Part of a small language model's weights.
Size: 22 layers, width 320, 10 heads of 32, MLP 1280 tanh GELU, vocabulary 4096, 28.5M parameters.
Each number is 128 + 32 x the weight over its row's rms, rounded and kept within 0 to 255. Layers, rows and columns count from 0. Numbers have three digits each. The size before them is the row's rms in percent of the matrix's.

# layer 2 MLP down, 320x1280, rms 0.134, rows 85-101, columns 800-959
098:098150096181052142195108041077183158161117149145139073101126125139112231155104162156092175201133153176069106172147133095076090151125169134143102106121142173092118131131149131146127158114144138167114162182145160111187165100116098122133132150098152080127114113136134133099133151123118105105107151162121179127081136198176142146131140145080151130090111102134189157105145202145182096094120112143117103056173151139090150141169087139129150000143082129100111112165082134140110131131134160
104:037152163144108112199154125126134090107118178066116147172115196105174101157161061125105115170152177199139116158129159166102113118078121156105095110179087215101124071150170133131121138070128140104107087162124132124164163108124147090142146120134123130137096131118135155116068175115141140133052183117103163158193187089140097153087153076103120163120156113104104150103084133125114129125114081144124130110116160178126074133160122104118138119165141148143181111118149157107133106168161165
100:168095149161083090091154118122083141172156131121100114138113206187136129128169154108088130091152222100122113136135094098131118134115080170156105135144137126155106161112130133092112142137151126115109130142128181162147116170125173075145107133168094086095156121125084181107146166087061129123115134135106116139128138092139124129057146140109183176157160069172133124200150115106175150150176107089123156164112173076186141115125120063113123118151090167129122147103135175151095136154117105
106:144149131078135109064126103162137163198173097103150146127100101147106127048124115119098139114115160147141177187053206122191128152097078100099154134065096066127098103108195149190119079190124169073114124176163134133125162085127109113090100180128163133096104125159079101152095085151150149161132062139166047136163111119093085176122061149150115139062133103071103126115193073168167096154128120072110131145167125105161122129180128147105146104056144115175162137160121124151116109102094103
102:090129151117178167105106120097127106130135176134052089173166175113146152098118131131116141180186137152076171156124068088157128125160076116144145101089112174152116175098132130142173140104196149046114155147129174113120132159161176132119176135135113155171086136045135119133190101139110112128148067166140119112141143108108160128087158095124176144146106084138172150157158077133142128111093121137162085146140172121128137165153138123120094113117138097126115107071160142178115126079104182
101:054189071115159132059125121084150155146154144081123105143161131128169086187114124070107115175139130081138117167112165090157135107080193110137167078175121118148095148078102100138131130110121150082196086128053109106120097106115149152154151159127164200104096202141127167150038041116154166134135140043143127189138131109151150114122152110076148113160133122127092102138108151175082125119119141092128107084170132123110154123129181142075105132094130150126108136121071066126106143107125124
103:163197117088148124097134110111106088124120101095142109171098084152103168129183145170135130172156166149136063178113155094125134061090081084168159100103099127145119171111138219145127088131124114106064147131117117179136106137139102126137168101117117130144193154157143147112082083118147124111141180159129061099096077112134117171135140134174137065147137146133148149125182076153134076121175070087134093145130143160136150123192090165159072115168127208181141108171136164100076228189158111
097:124159110171173123147129199120098177085082121122140147152143088123126182092149113228142132174122154102139105095172139160139149164143112115178073130111178149172087097135173174129133142131092148119097122113157157023104146119127113168149176165118153125141138144192159073182043091183092146137147107153151177121110113110077092130161169145162137174112157116144202113066157153134137096141090143149049145150103113166139109104152165108146178107109099105119152131162126143099123157136127158
094:128154175121199118170140108084181163161107137090131098152130142138155152136098084161122075151152141138114124147116110201180150129123139156130079147162128138184114103090175111149098069133097120140137138138121110181095113152134102137130206103140148143083173147100039142079184184129149138100069118144108119182128196077148151130145088137171174108125075070092098134136170094106087151089128177087163185103094139122150134188120110165152157082083150146076034144139170154158179185151154199
101:175132130114134179191086155101163027142089099140128124134133075143114168091117135114104096129140115133144152113138081157134135098064106159119140110197142085176120131162201143096169121131106082111137124071196168094120162127178129145119077163138094128077134128078127121069107105168090153141087191140102169142099134117147082147180103154190087136153120093117218067135098124148133152079156111129151048174135203121148163160079099142138156102177126153089042176154097139109151145153128140
101:089130169116135106137119185150127081131166123161215132128138114145109094134131106145088085099077075111123147087145117138143158119139171145078116110085143095095167068136157121097191154113094173089101128104118116116139100184176111125137138169048087147142176107107155099170142171142079119080112139099107117091122183158126140164150066183152109110164149093128112098096144169130094132176158117105117113139209098179179118066166124093141103135138137160128158140165084196062080157097162204
100:125191146105111073090104122133123121104132170080135134088142095087117085139212143130124070205182134109144171091117106129079171181188121083090101109119107083120147121125122156153101080125151128094078137100169160150116149057156108121148114136149144136165055117130094078144120158098176105135142109164111151169101122102115130093180126083165075116123160103129075132177116071123098092165127136146157127108098186095183110121145159131145125110149163159119132126105105172079148183115085100
097:132160169138100079128104129090129102134179160074077092173108123095137146177110134110123105132152070130165119153102145175112184133135150161151111148132130113077143161103157165095096070159174202198131134115075097101065130098148067098075146037109122144130184102079086123149150127103134084148109080130115094147119201146090112142117128156152141191149063084174155148163169112132160097103132143131156218168093091117149128161144133160156107167141148136123164070116154193141066132143123140
100:127125149091183081148156115158107155106146101181135172102146131113127112160158121114116094101114154163109164094157170152133147129121169122129162183118143128136129082114142140077112139129071093173129153105100147163163133112167062129118136083174092097100144134162106123169131097088175168089158084100180096118099134112199181144087106109087125093100116101130035129149077111150128098106122156146136097086075122135140136139132154099134136127115094135151135115110178084183140085178153163
096:116154079138110134082166157099137129146110073156129173166095114128130070108140098122096100112095111144199164089131089118052139106121100108131141161176134142110159086126105055177151131153069175093164129106193130096118126179134075154077106155108111128147109139125148141127148185129134152169167086092138139172113142095149102153128125128104102142112176140076145133126105089124113153165132144075102130130099136167112111130138137174109109156153179079112081137128146145149128172161117124
104:119098168088121166041161112137152174131040088128115123124108147104157171122136037121199116111123133207088131179107106154122132112155135151122135073163100120150135162174125135142111147111153130081168159165105151181152186114061011106178089142094085177129107134095201146124126167122063072127128133145170092175149158109175104114117144181148210118131104164104117167120130106138126183115164161102129152157130207118132107180107158167116176103089134162123156159137104132119121131100187106
099:169129139160142093116137159110128128141164188198102090075117123109134105142151093071100086121140154123151148104134129112172174135145118071155130125128181107151140146148122160082159073134148173113179108107177144089138130094199133123176144055099061116138157109113121061151130102095145142165147119069102167113166129086143130098142065162113114098140095198114122118094162080084089114141144142109205115165098152141143141168120176169060148161108158117148136119139146098170107137126079112